config.yaml
n_layer: 16
d_model: 128
n_head: 2
n_kv_head: 2
head_dim: 64
d_mlp: 512
vocab_size: 857
activation: "tanh_gelu"
norm: "rmsnorm"
norm_place: "pre"
norm_eps: 1e-05
positions: "rope"
rope_base: 21900.0
rope_fraction: 0.5
qk_norm: false
attn_scale: 0.125
bias: "none"
tie_embeddings: true
parallel_block: false
init: "uniform"
init_std_qkv: 0.0412
init_std_o: 0.0511
init_std_up: 0.0589
init_std_down: 0.0589
optimizer: "adam_hyperball"
lr: 0.00535
lr_mult_qkv: 0.4
beta1: 0.9
lr_head: 0.00715
grad_clip: 1.0
warmup_steps: 339
schedule: "wsd"
decay_fraction: 1.0
decay_shape: "linear"
final_lr_fraction: 0.05
batch_tokens: 32768
seq_len: 768
doc_mask: true
train_tokens: 225700000
steps: 6888
dataset: "wikipedia_en"
Each number is 128 + 32 x the weight over the matrix's rms, rounded and kept within 0 to 255. Layers, rows and columns count from 0.

# layer 3 MLP down, 128x512, rms 0.0589, rows 0-104, columns 64-127
[[146 105  85 136 178 182 107 156 145 135 124 153 137 144 113 152 139 133 126 172 107  80 101 118 170 154  99 175 103  40  71  55 144 129  82 144 166 114 102 121  39  96 190 138 104  80 117  92 142 192 128 156 166 100  52 147 112 137 139 150 133 141  86 163]
 [107 135 127 167 174 108 216 161 142 126 145 113 173  97 134 124 139 151 145 128 176 166 149  91 122  80  97 103 100 158 215 168 116  99 111 197 117 156 199 155 140 124  96 172 172 120 179 159 130 165 114 126 209 141 152 118  98 145 107 163 110 150 122 106]
 [108 142 209 153 140  94 168 144 192  80 134 140 103 172 161  96 137 185 185 180 160 133 182 105 130 147 138  66  70 106  98 113 100 148 169  69 110 137 143 128 138 155  61 161 127 140 169 100 157 136 120 178 129 131 142 144 107 117 121 139 129 122 145 150]
 [124  38 192 114 144 154 144 160 125 102 130 137 162 137 135  98 133  75 128 104 105  94 161  88 136 166 166 134 112 130 102 124 122 112 113 138 120 120 103 128 133  94 113 131 126 146 124 141 139  84 161 111  99  95  85 167 128 122 131  71 148 145 114 117]
 [154 111 150 123 147 137  66 111 185  70 166 127 177 160 152 157 150 171 144 137 150 167 121 134 166 141 168 110 105 128 111  50  68 144 106 104 124 105 127 138 112  84  84 146 103 104 116  94 162 133  88 137  96 131 133 163 172  76 117 133 134 127 104 130]
 [ 75 107 142 165 155  60 177 153 147  92 141  99  97 163 127 213 173 109  80 120 179 133 136 108 146 180 116 158 125 116  91 173  98  76 134 131 175 188 103 160  73 125  99 157 133 112  88 135 154 156 144 121 118 111  95 102 136 110 163  75 102 148 143 173]
 [141 158  96 143 119 125 139 133 109  96 133 109  82 108 151 149 110 142 110 190 185 154  76 134 180 123 186 129 138 118 158 124 103 123  65 149  84  85 138 127 119 115 121 111  75  67 100  84 148 170 136 145 146  69 138 173 125 181  45 153 114 104 165 170]
 [148 162  87 170  97 132 143 121 106 166 120 132 113 106 121 127 122 183  94 130  86 141 132 142 201 137 107  95 161  50 193 123  92 183 134  80  95 139 121 144 204 117 133 143 108 182 165 156 162 188 110  59 134 136 159 122 126 109  91 121 121  96  76 126]
 [143 172 133 173 170 117 119  98 154 187 132 103 175 124  82 117 116  96 167  71 144 141 129 137  86 153 130  53 101 161 130 168 117 209 174 117 131 161 134 124  54  62 104 160 195 140 163 120 142  57 153 193 100 161 120 122 165 120  49  48  81  89 137  87]
 [110 103  78 128 144 152  97 160  99 184  89  91 198  97 119 136 149 180  97  99  61 128  74 176 132 162 198  93 109 147  89  86 156 182  72 172 113  90 158 144 148 104 155 173  84 103 125 141 122 147 185  67  84  94 108 146 111 153 166 100 197 101  87  97]
 [160 138 140 105 178  84 161  79  87 125 117 187 122  79  82 146  91 137 101 107 106 119 105 102  90 107 188 158 105 114  98 139 127  63 128 136  72 127 161 144 134 134 121 116 108  94 105  99 126 205 203 102  71 186 109 139 141 162 150 195 116  96 162 107]
 [143 101 118  81  55 154  81 107 128 112 124 152 173 107 156  62 100 140 118 152 142 148  99  95 161 115 171 166 135 154 134 194  72 105 104  50 108 136 102 148 133 175 180 137 111 137  97 130 132  70 142 145 128 134  83 135 128 137 125 177  82  81 171 120]
 [149  72 163  88 143 124 121 148  94 139 131 122 173 104 108 134 149 142 157 122 137 166 162 117 186 111 139 108 144 136  65 141 116 142 147 112  85  87 132 109 144 120  54 158 143  93 123 202 100  85 161 132 103  88 119 155 118 104 103 101 106  86 136 100]
 [ 64 156 120 138 130 131 122 111 160  83 126 118 179  93 197 139 105  75  81 173 100 133 174 114  67 128  83 148 149 152 167 177 130 107 134 147 140 162  92 132 105 157  71 151 167  61 110  84 130 144 146 128  99 180 144  96 130 110 147 104 143 134 150 143]
 [127  94 194 165  87 178  76 194 126  82  61 114 134 123  88  70 108 140 145 110 164  81  89 167 184 120 140 151  94 113 162 136 152 123 128 110 141 131  87  99 164 142 126 142 121 129 139 175  64 131 110  70  64 108 136 137 113  97  82 117 132 146  90  99]
 [126 148 119 146  99 146  69 166 114 140 158 118 152 124 169 106 185 121 121 154  69 147 122 159 163  80 138 112 127 144  88 166 113 130  82 187 170  95 213 102  99 185 155 102 120 196 109  81 164 121 139 124 136  91 133  58 141  46 103 114 131  91 119 105]
 [159  81 158  71 125 165 231 186  98 133 119 160 131  95  77 109  98  97 149 114 156  78 193 116 196 149 131  69  51  90 154 113  88 122 167 177 154 122  72 133 122 122 153 112  66  83 155 149 138 119 106 100  41 126  90 119  91 132  55 142  88  88 171  81]
 [118 135  92 122 155 162 116 115 150 121  54 155 101  69 109 174 155 204 186 157 173  97 174 187  51 149  73 184 102 146 201  97 179 161 163  98 123  53  78 185 164 167 117 106 162 133 162 174 101  89 118 118 161 134 132 161 124 191 178  96 112 139 141  87]
 [129 118  65  96  81 116 172 113 148  90 137 128 153 156 127  72  98  91 153  73 104 146 159 130  93 131 148 135 180 117 195 190 146 140 134 123 159 169 151 162  71  76 134 153 168 162 128 142 136 119 148 118 124 153 134 158 120 121  74 121 166 139  88 133]
 [111 143  83 123  83 144 131 147  87 111 138  89 163 129 194  86 137  63 190 155 154 119 189  95 139 112 136 133 112 131 122  86 121 192  38 115 154 116  88 143  86 156 182 191  77 100 119 154 133 126 181 158 125 121  98 148 134 151 142 120 135 168 171  96]
 [138 150 133  53 124 145 113 136 118 154  72 103 145 176 132 143 131 138 120 108 162  76 144  79  72 120 181  99 147 109 196 144 155  91 176  81 137  85 123 126 157 108 144 174 128 106 155 171 150  78 140 122 193 140 197 167  92 140 147 131 157  91 177 113]
 [129 149  85 153 133 150 124  77  96  74 109  92  48 100 135 166 190 102 119 160 136 192 119 139  95  64 142 142  95 104 181 121 166 130 118 134 172 170 125 175 105  94 159 141 124 159 144 114 126 145  71  97 102 105 102 139  74  69 140 134 181 120  46 154]
 [116  97 124 174  77 111 138 132 144 151 143 130 154 185 206 146 147 166 137 124 128 168 141  94 147 138  78 115 129 106 127 153 102 139 100 177 113 116 144  79 141  73 154  91 122 175 140 107 103 175 158 156 130 128 163  90 142 107 140  45 105  99 128 114]
 [ 63 111 186 113 107 125  85 123 156 125 152 152 122 114  88 151  84 148 150 141 157 152 117 131  97  64 144 154 143 174 157 129 127 117 111 130 115 159 115 146  94 115 114 161 121 116 165 153 128 139 131 119 166  84  55 132 150 163 123 158 149 107 111  82]
 [123 136  99 168 171 212  96 107  92 142 162 165 125 152 106 123 176  96 160 153  98  57 119 128 168 144  85 150 115  93 166 135 163 151 127 141 145 146  94 123  93 147 125 117 153 137 135 166 135 129 124 148 158 113 161 131  91  60 158 151  77 109 132 105]
 [156  96 172 107 175 150 147 185 187 121 104 131  95 180  89 139  94 112  98 121 175 139 135 125 103 153 111 142  74 123 163 152 128 186 112 149  92  86 174 157 167 170 149 148 159 141 112 145 195 105 150 152 162 160  57 114 117 158 152 108 147 162 114 175]
 [128  89 117 183 153 123 112 156 143 148 136 118  99 146 138 102  94 133 171 136  91 145 166 103 137  45 134 132 131  77  85 141 135  97 143  73  96  90 125 115 128 123 135 176 136 101 164 106 156 150 175 196 138  90  85 126 160 142  97 162 143 106 119  96]
 [141 142 129 100 183 109 114 157 101 117 124 132 119 183 127 165 138 125 135 153 169 175  82  81 143 116 149 101 177 130  82 109 102 202  86 156 154 158 113 176  88 131  87 134 129 114 103  65 101 173  76  94 164  99 150 132 174 145 144 122 150 171 119 142]
 [171 146  98 180 105 137 124  90  98 132  90 148 140 115 128  98  87  92 124 137 131 115 167 119 127 144 159 203  98 144 128 106  96 147 105 170 180 138 176 157 157 114  81 138 160 114 117 171 104 122 139 151  63 156  90 119 126 152 147 143  82 112 162 189]
 [104 112 173 170  88  80 138 133  99 155  76 153 120 129  52  92 154 139 152 151 116 139 159 106 139 147 181 123 154 171 137 119 116  93  95 121  88 150 119  71 156  90 113 151 107 101 154 144  85 152 162 151  95 114 166 106  94 149 135 101 137 135 113 131]
 [200 141 104 159  95  95 149 127  55 122 129 115 101 134 144 161 178 164 123 110 169 144  92 162 113 142  67 176 117 113 122 145 112 177 152 102 145 139 117 123 176 126 136 153 172  33 147 175 181  82 148 140 125 158 221 131 148 152 167 173 124 165 129 125]
 [132 126 127 129 119  49 116 168  99  92 106 166 152 100 135  89 184 116 132 116 168 160 153 156  99 132 123 156 138 118 122  98 116 147 146  71 115 163 142 124 100 136 162 178 148  95 176 155  96  85  34 126 118  76 162 133  60 103 109 107 169 142 161 175]
 [187  88 114 118 171  91  96 132  73 137  88 194 179 194 112 127 142 168 144 113 104 142  95 108 150 124 199 100  94 145 118 119  76 168  66 184 128  69 165 113 133 110  90 121  97 214 138  98 163 164 149  65 148  89 147 127 146  82 131 158 109 119 136 109]
 [ 73 136 163 161 152 114 128  86 132 103 135 167 150 136  85 113  80 148  33 167 125  96 142 126 142 108  34 169 140 134 191  93 117 154 148 108 152 135 145 150 123 148 153 116 155 103 109 101 150 136 141 118 134 152 118 126 119 146 145 137 107 148 137  98]
 [112 147  84  78  95  88 150  85 106 150 146 167 156 186 151 223  68 132 153 111 117 132 115 130 187 129  53 134 102  99 122  39  93  88 143 116 144 138  90 119 149 159 179 149 108 195 130 124 177 164 133 115 204  95 140 153 150 123 109 116 150 171 157  85]
 [217  86  56 132  60 185 100 129 108 100 132 159 189 111 131 143 159 177 101 142  89 195 134 121 186 157 116 134 121  96 182 127  99 115 109 148 137  99 157 138 163 198  94 158 139  93 117 186 159 108 123  64 161 168 125 120  97 119  98 136  98  98  84 165]
 [ 85 168 115 140 167  87  53 139 116 173 154 155 134 122 140 145  71  83 118 148 175 113 170 160 110 110 132 165 139 118 111 161 172 151 121 120 193 123 126 139  93 121 168 112 176 162 135 141 162 173  90  99 102  90  91 136 103 190 167 156 139 199 145 101]
 [130 171 108 144 169 174 175 125  99 148 132 174  59 131 105 153 140 107 139 112 135 110 125 124 163 186 188 144 121 105 192 140 170 129 164  97 140 129  85 136 128 140 135 101 146 146  89 124  82  79 145 122 190 132 157  95 121 161 105 168 149 128 142 158]
 [176 107 122 105 132 195 162  58 137  99 125 129 204 132 146 147  88  82 150  92  94 216 125 155 100  95 129 113 160 127  89 122 114 103 146 109 107 119 121 105 128 102 133 182 155 116 101 125 183 116 157 149 115  90 128 128 137 156 100 101 129 200  84 127]
 [113 115  87 149 115 123 159 131 119 102 129 165  87 179 121 135 176 120 126 144 154  69 164 109 130 151 152 148 166  88 155 118  97 178 169 139 156  93 180 109 181  98 152  64 180 168 127 106  94 159  83 132 120 157  72 163 185 119 128 118 106 119  87 128]
 [124  89 116 192 152  99  88 134  93 106 143 138  75 128 140  67  80 147  89 132 121  91  99  80 160 150 121 123 138  96 176  57 136 112  84 148  91 109 104 181  70 145 172 111 138 155 122 184 130 137 157 131 135 144 145 114 144 157 141 188 136 150 146  93]
 [132  99 118 189 169 134 123 163 107 133 121  85 161 114  51 113 127 118 149 113 146  83 112 130 133 142 138  54 111 140 182 107 129  55 139 134 171 132 184 123 109 122 124 101 132 121 100 144 150 127 178 131 133 112 140  98  58 136 118 150  64 134 120 154]
 [108 157 161  82  96  74 113 117 166  95 118 122 112 108  62 103 116 106  96 158 120 148  34  98  99 127 115 190 128 141 153 152 102 150  74  86 149 127 117 105 148 119 156 155 106 169 116 113 166 135 195 122 125 161 152 161 183  94 148 175 160 127 129 149]
 [118 171 138 133 154 143 156  75 176 102 131 169 112  54 183 157 121  94  93  87 115  91 135 145 110 127 157 153 136  81 108 146 115 152 172  47 204  75 176 163 158  92 188 190 107 136 157 121 144 128 133 144 158  97  70 147 162 128  99 144 127 155 153 126]
 [185 138 140 132 152 135 138 155 134  88  64 110  87 149 175 147 155 130 135  51 138 119  93  99 104  98 112 105 111  77  68 178 171 146 154  98 156 163 161 146  52 113 185 141 127 140 156 112 115 147  79 140 145 157 109 134 167 164  95 143 106 176 110 147]
 [170 164  96 171 132 106 133 155 160 162  91  77 172 116  58 117  70  49 142 142 104 108 164 188 146 152  91 129 176 132 184 126 183  58 124 108 149 104 107 158 120  72 138 193  98  96  91 127 155 129 117 105 113  93 142 166 146 116 146 142  89 155  96 163]
 [158 114 128 160 140 136 132 121 125 115 129 139 120 137 120 104 141 150  95  99 141 135  97  88 135 107  80  59 133  90  87 150 159 163  76  83 104 157  73 129  99 147 106 128 121 161 193 169 121 111 154 170  75  75 115 139 100 128 141 143 131  96  87 151]
 [ 88 136 139  96 138 138 132  88 133 145 127 144  87  59 152  72  81 159  57 143 136 116 138 100 171 123 147  40 119 103 212 164 101  81 108 133 163 169 120  93  68  68 126  97 106 184 117 129 138  97 169 142 152  92 161  60 123  85  87 119  92  92 177  71]
 [151 151 137 172 133 145 142  85  77 115 130  68 156  71 135 157 133 104 140 153 114  97 182 137 116 171  73 118 109 154  90 136 143 184 130 198 148 179 129  91 140 114 107 174 162 120 117 153  95 125 148 104  73  95 120 155 204 124 115 106 208 195  89 124]
 [122 107 115 118 187 142 120  67 167 155  96 114 175 120 110 121 133  74 175 151 119 142  89 130  76  89 149 143 115 169 124  73  80 179 116 153 130 172 176 103 102 131 166 120 167 161 104 111 114 172 115  90 113 130 152 133 149 122 125 169 176 155  96  98]
 [182 105 111 155 136 197  75  86 110 159 115  90 136 103 108 115 129 112 105 170 139 144 133 115 158  94 133 114 130 154 175 138  71  97 139 148  72 133 133 155 129 154  51 174 113 113 131 188 145 115  89 116 211 194  77 125 111 156 124  55 134  91 120 132]
 [121 124 141 105 147 119 117 123 144 175 104 129  54  77  82 160 166 143  84 161 108 122  90 128 130 174 155 151 124 147 155 144  74 196 117  77 109  84 113 119  72 154 180 154 141 125 121 131 167 146 132 152 124  90  84 126 110 135 118  81 172 136  87 147]
 [ 88  94 159 107 138 164 121 102 106 137  99  91 118 126 128 134  98  93 175  54 167 174 160 127 146 106 161 139 164 194 135 117 118  78 101 103  99 181 166 110 147  82 112 164 155 127 135 116 129 149 154 154 177  84 104 106 153  83 135 129 129 132 136 176]
 [ 97  65 177 136 146 180 114 137 144 148 147 104 115 186 125 167 155 161  84 136  90 131 166 120  67  72  97  71 125 182 183 118  75 117 122 108 130 117 167 129 139 138 165  64 116 110 153 126 111 187 159 154 157 142 186 104 133 130 157 162 113 166 151 119]
 [111 105 122 109 119 113 201 154  58 128  78  83 137 184  94 147 174 138 167 145 149 142 135 104 121 114 177 142 152 140  93 119 148 176 108 167  83 129 118 106 119 120 132 146 102 144 141 178 137 101 129 150 138 113 174 141  82  94 110  56 107 109 139 133]
 [110 158 127 118  80 110  93 108 118 139 129 128  97  83 112 141 188 215 120 136 163 146 103 116 152  96 128 125 143 125 160 166  92 126 114 137 129 118 133 166  68 105  97 103 154 168 118 128 134  93 111 124  88 168 151 159 133 116 130 106 188 141 155 116]
 [143 159  95 140 102 148 118 126 132 118 154 146 156  90 148 114 142 148 117 193 151 122 118 191 160 155 125 167  99  78 118 129 128 110 153 105 124 131  97 159 140 163 140 158  99 125 135  79 128 131 102 161 197 130 175 131 120 150  86 121 160  99  70 160]
 [100 163 110  88 145 124 154 150  95 107 181 125 172 162  55 122 131 133 147  93 147 147 125 180 150  68  69 130 113  98  78 152  89  50 134  98  89 112 162  93 141 116 166 104 149  92 166 140  65 134 190 109 107 140 125 141 108 129  52 123 155 104 103 172]
 [130  80 122 114 132 157 104 130 124 117 167 123 198 136 123  81 107 102  86 172 133 139 171  92 111 123  80 112 129 144 145 157 148  56 123 126  85 112 110  43 155 134 143 129 119  81 161 161 182 167  93 108 161 173 129 164 120 123 155 133 131 143  72 135]
 [ 94 128  73  91  93 124 201 132  99 107 165 167  93 134 132  91 127 102  93 160 127 138 114 120 135 174 124 115 168 157 160 114  81 149 116 146 131 126 157 112 131 106 175 158 119  64  84 139 154  98 172 120 157  78 118 119 171 180 197  98 136 116 145 122]
 [145  91 129 134 157 130  97 137 122  98 107 158  91 124 111  69 134  81 167 114 120  70  96 107 139  67 138 168 183 116 137  83 141 154  81 121 128  74 114  89 109 142 195  96 116  55  89 117 128  85 120  82 198 168 158 113 136  92 107 137 155 158 124 103]
 [144 114 100  82  84  86 110 101  94 166 204 119 103 135  90  94 126 138 140 132 111 162 104 129  91 146 119  68 101 151 151 161 143 140 100 160 163 106 132 159 192 100 167 131 145 171 148 136 104 166 107 177 150 109 156 131 157 135  78 206 120  88 129  99]
 [140 134 131  92 180 110  97 155 112 132 145 117 142 145 115  84 164 136 133 144 115 133 124 176 113 118 115 170 130 147 177 145 133  99 191 109  71 119 166 122 114 138 188 152 136  90 150 162 109  91 117 151 124 148  78 138 117  68 196 122 122  96  77 134]
 [ 98 102 182 135  61 135  83 111 151 160 122 140 149 158 125 120 106 138 143  63 136 147 120 104 165  77  77  82 184  89  87 111 167 142  88  99 130 146  52 157 118  95 171 114 146 185 130 168 148 146 151 166 111  64  75 141 126 111 122  72 161 111  95 138]
 [ 95 142 112  62 110 158 105 132 115 136 144  75 145 139  84 162  93 142 116 140 125  97 129 139 154  84 104 147 145 101 172  85 110 157 143 129 144 151 121 115 132 137 126 105 186 155 117 155  75  98  93 105 163 139  97 111 147 142 103  91 114 144 129 124]
 [166 131 116 147 155 143 102  95 172 140 103 150 111 169 115  93 127 133 135 159 118 144 128 135 111  93 174 113 145 112 126 152 111 155 117 129  95 145 114 144 146 170  97 132 162 115 102 179 113 142 100  99 133 186  83 150 139 135  85  86 174 162 116  98]
 [ 78 124  81 143 193  89 168  92 155 108  92 150  83  82 189 120 143 174 122 156 127 169 170 186 117  92 189  76 179  45 121 149 160 166 118  84 112  92 120 142 184 173 102 169 104  79 119  91  71 138 159 150  40 111 116 132  72  90 113 183 153 101 174  91]
 [ 97 121 146 120 149 167 102  90 120 134 188  77 158 121 135 110 144 154 119 183 147  83 121 130 103 104 184 132 184 158  93  84 189 122 198 159 156 110 159 166 157  68 122 104  96 102  98 107 119 102 187 100 143 141 103 151 101 123 163 127 193 133 126  77]
 [ 99  89  97 119 132 140 130 146 108 120 102 126  74 162  97 114 123  98 104  98 152  78 140  51 110 123 175 137 107  93  96 127 150 109 168 164 111 188 139 109  91 115 152 129 123 150 167 154 105 123 150 139  98 148 164 171 167 129 100 111 172 146 114 101]
 [166 127 139 143  89 139 102 111 149 130 154 111 152 151  75 123 132 153 116  80 133 168 154  95 172 137 232 141  86 168  63 120 112 193 134 151 146  95 139 129 121  90 107 112  95 164  99 112 108 130 151  90 170  95 172 125 178  97 128  96 120 159 198 121]
 [144 118 104 119 147 146 136 157 163 168 145 167 144 160 154 128 138 129 148 178 115  74 133  93 181 148 133 127 121 160 149 160 133  87 154 130 180 152  72 175 120 156 119 124 164 123 177 114 114  91  92 155 119 107 121 130 148 149  99 100 153 139  80 166]
 [ 75 109 118 130 177 141 163 162 125 106 139  99 101 121 161 154 145 149  55 134 106  54 107 149 152 141 179 133 118 155 154 151 109  95 164  64  87  81 110 185 141 113 116 188 104 161 170 157 104 178 132  87 170 178 133 124 105 168  61  78 151 127 187 169]
 [ 64 162 135 102 156 116 159 191  91 152  64 101  99 134 187 143 181 105  66  72 142 158 167  93 102 154 175 137 161 105 149 168  87 122 134 117 159  76  91  82  89 174 156 102 122 146  92 190 147 102  95 126  84 161  99 159 140 177 137  71 176 123 125 128]
 [127 113 152 128 153 180  89 115  81 140 130 161  94  60 170 131 105 134 115 117 156 104 116 136 178  95  88  85 119 173 154 113 155 163 170 121 167  83 142 129 105 145  81 168 108 114 167 160 161  78 162  66 132 118  92 147 151  82 135 158 187 144  75 140]
 [ 99 125 136 157 165 134 175 173 113  88 169 155  95 144 103  95 129 179  90 118 118 132  91 138 129 145 188 138 104 173 171  96 104 105 123 124 187 157 146 136  91  80 123 118 134 134 119 145 105 184 125 131 137 180 140  95 133  45 160 103 126 146 167 167]
 [127 168 128  79  81 110 140 101 179  75  94 149 162 190 137 110 124 172 108 152  66 166 165 149 192 131 100  85 199 106 117 137  86 117 129  95 127 178 146 135 161 103 173 130  91 122 144 132 177 120 140 138 114 137 115 191 152  69 103 131 199 106  79  96]
 [156 123 110 133 185  91 114 140 130 144  56 112 164 101  83 115  87  82 135  96 146 102 122 136 170  96 125 160  95  98 110  82  57 125 114 184 106  74 115 110 122  73 108 155  95 182 143 166 101 158 110  87  59 161 113 153 129 119 112 129 120 106 127 134]
 [128 149 125 180 107 150 168 147 157 114  96  84 101 142 166  94 133 129 129 116 104 124 117 138 133  93 188 170 173 117 122  88 123 128  99 125 135  98 139 118 163 122 137 123 112  80  72 144  55  89  87  87 127 122  99 135  86 135  60 115 122  92 181 145]
 [140 112 144 108 129 157 134 136 149 168 113  92 132 143 140 113  88 162 166 103 193 110 148 112 135  97 149 161 122 144  88 112 180 121 187 150 215 123 135 193 133 109 134 155 159 128 196 133 111 144 125 105 167 151  90 133  62 179 127 128 118 122 103 146]
 [204 142  70 171 117 162  71 123 118 164 174 131 152  81 141  93 148  54 197 121 198 114 113  82 169 166 151 161 105  93  80  97 102 121  73 106 154 143 131 124 119  35 127 189 181  91 119 173 119  93  79  90  96 126  78 160 102 113 135 103 134  99  85 140]
 [ 82  81  91  90 117  71 124  65 122 122 110 119  79 128 130  81 213  97  92 132 159 114 137  85  87 122 112 103 104 157 154 121 134 147 181 141  95 168  70 111 160 113  98  67 163 119 141  93 134 121 184 121 143 129 103 166  76  96 161  85 121 129 121 103]
 [156 147 123  66 154 159 115 116  96 118  94 103  56 111 151 148 119 136  68 138  71 152 156 185 168 119 117 158 174 159 116 166 144 102 115 134 145 161 133  95 101 205 170 152 189  75 117 121  69 132 128 119  81 144 150  93  87  60 143 108  84 131 131 105]
 [134 165  87 131 155  46 136  84 144 156 116 126 144  84 108 162  99 172 161 151 133  59 138 169 116 138 101 153 175 162 139 137  74 167 151 139 128 146  93 155 159 156 130 110 109 156  66  91 171 159  89 140 151 155 122 140 119 125 130  97 175 119 115 103]
 [169 164 137 104 137 143 166 123 184 107 145 170 124 174  93 130 166 120 114 107  90 157 161 116  93 174  87 152 135 157 115  90 128 157 102 144 154 113 151 126 126 152 131  93 116 133 160 141 112 150  84 146 136 130 139  88 131 189  92 133 177 155 123 123]
 [125  95 158 102  97 225  93 163 150  82 159  61 183 182  74 156 123 105 102 108 115 156 118  69 132 197 185 131  95 120  83 189 132 144  95 143 115 144 137  82 128 106  93 131 118 176 121 163 123  86 111 113 168 102 120 113 105 124 168  73 130 103 147  84]
 [150 160  82 131  82 171 156 162 111  74 135  99 127 169 129 120 140 121 125 167 158 112 112 161 113 173  83 154 116 118 150 196 139 117  85 137  76 125 138 132 107 110  84  77  89 125 174 148 105  87 172 176  73 135 184 123  98  96  92 101 173 117 146 151]
 [134 129 114 242 148  88  74 137 211 126  75  74 120 136  93 156 153  75  95 130 107 100  94  78 172 181 113 114 129 158 211 193 137 159 137 165 152 140  96 144 120 194  87  81 142  90 118 144 113 115 127 131 129 152 113 151  90 186 135  89 175 162 139 181]
 [145 164 136 119 126 138 139 147 150 162 124 115 101 131 145  97 153 127 183 115 118 142  91 133 166 121 232  84 147  52 108  99 112 178 150 176 173 109 131 144  60  66 184  71 108 144 117 129  78 139 112 107 155 141 154 121 118  81  79  82 122 110 135 117]
 [175 156 110 193 123 150 126 174 127 133  91 161  93  95 119 125 160 143 172 163 110  73 114 141 151  49 142 122 110 101  90 125 135 110 100 133 157  92 196 147  74 120 110 115 153  88 104 130 182 180 111 135 139 116 129 160 167  66 158 198 106 132 134 146]
 [140 128  93 110 196  75 117 106 108  98 133 112 161 108 158 143 134 166 133 172 122  84 152 109 101 146  88 179 162 116 164  68 134 135 132 161 101 162 140 130 150 197 115 122 151 126 170 128 150 166 146 131  93 110  94 115  93 107 136 130  90 116 177 140]
 [153  56  81 111 163 178 167 115 144  95 102 120  57 163 105 135 125 172 107  94 110 116  76 166 138 150 180  87  68 160 118 186 157 103 165 125 102  86 150 146 139 122 156 112 160 171 153 120  83 126 129 117  62 117 140 116 114 114 138 105 120 139 183 160]
 [110 101 165 151  62  77  99 155 108 137  92 185 145 135 140 178 131 117 181  70 150 105 166 107 125 151 128 155 112 176 178 187 169 116 125 148 111 160 178  92  78 108  76 126  93 112  61  83 101 122 109 123 182 121 140 132 138 149  68 181  94  91 140 131]
 [153  45 134 117  98 149 141 144 143 135 111  92 199 129 147  97 101 144  71 130 102 146 143  99 148 149 192 147 125 126  86 148 147 185 136 147 116 153 163 104  82 138 107 148 175  94  59 132 167 150 137 153 117 162 171 142  98 128 120 172  60 131 184 155]
 [148  55  84 102 125  62 101  91 124 169 139 151 166 147  67 117 128  85  68 150  86 111 166  96 144 158 110 208 111 133 104  72 134 152 122 104  96 136 170 152 167  85 116 118 102 116 141  87 103  91 148 153 140  45 171 118 135  93 139 164  81 155  79  60]
 [112 119  58 183 160 100 179 138 130  80  62 102 146  91 107 133 121 124 105 159 137  81 116 149 155 178  98  82  91 152 130  59 159  76 128  79 196 116 116 142 153 135  89 133 155 114 189  85  99 174 122 166 118 159 117 132 176 111 211 117 124 127 124 113]
 [ 79 107 102  69 154 128 129 106 158 121 143 154 131  90 117 153 135 126 114 129 185 117  66 116 127 178 139 158 129 192 133 130 154 141  94 101 124 112 114 105 147 109 141 192 161 191 113 169 154 111 141 172 168 125 117 128  81  82 154 116 130  92 145 118]
 [115  64  99  85 100 126 170 101 120 117  81  90  80 141 117 102 118 133 183 108  83 111 112  62 120 145 190  80  91  59 149 132 163 123 147 144  55 132 114 150 152 142 219  50 185 142 108 100  77  79 119 106 110 145 142 116 128 103 104 152 130 122  85 115]
 [137 154 158  85  85 124 110  61 170 131 152 100 149 147  91 118  77 148  88 137 102 108  99 157 149 148  94 168 150 133 124 104  93 147 162 118 160 132 146 169  40 143 170 159 126  87 150 114  52 127  92 107  99  88 123  94 124 112 154 134 102 159 168  85]
 [ 81  79 112  72 146 162 164 128 114 140 155  85 136 109 108 149  90 120 123 129 143  92 143 133 151  98  96 124  99 155 188 130 100 149 226 102 147 105 177 170 102 156 130 161  70  97 193  61 133  82 117 130  62  85 168 155 153 180 113  96 147 100 150  88]
 [123 138 146 149 140  86 106 111 113 116 186 153 158 119 103 169 142 101 178 144 104 175 113  97 118  99  97 185 146 137 155  74 107 151 161 110 178 143  90  97  94 122 146 153 129 146 187 112  41 132 161 146 138  87 143  87 134  98 125 154 108 161 151 137]
 [ 64 102  58 148 143 168 173 141 105 138  88 148 136 103 128 115 154  99 104 117 126 156 114 101 143 125 155 174 157 167 147  93 131 138 118 161 125 106 129  85 105 138 132 159 102 101 182 184 124  97 128 150 158 133 106  52 133 123 103 134 158 118 112 128]
 [125 114  91 160 157 134  81 114 139 150 191 102  82 173 155 137 132 195 134 102 104 116 139 114 148 164 133 108  89 151 139  47 142 108  90 140 106  97 169 157 164 133  91 131 128 161 133 150 150 155  80 115 115 111 135 103  98 111 190 139 135  89 164 165]
 [ 94  91 147 118 168  89 113 110 116 140 177 134 115 127 144  66 147 115 111  96 121 155 116 112 122 168  74 146 136 136 139 157 152 123 124 129 145 172 114 172 110 140 135 159 176 105 100 107  66 161 129 131  83  46 132 129 110 137 137 176 177 126 129  87]
 [125  71 112 177 145 146 169 124 129 126  92 124 121  67 145  63 140  62 112 177  86 114 128 126  97 123 177 110 154 121 133 108 113 134  95 141 136 149 195 131 117 146  89 124 137  92 139 179 159 133  38 161 107 144 181 108  66 147 122  82 141 158 122 145]
 [106 174 132 105 136 174 127 131 135 159  84 107 166 106 132  88 179 147 120 157 111  82 107 144 141 116 148 136 118 151 138 128 166  71  69 108 157  75 101 130 101  95 117 151 177 129  80 169 132 133  72  67 187 145 143 103 166 153  79 133 116 148 192 147]]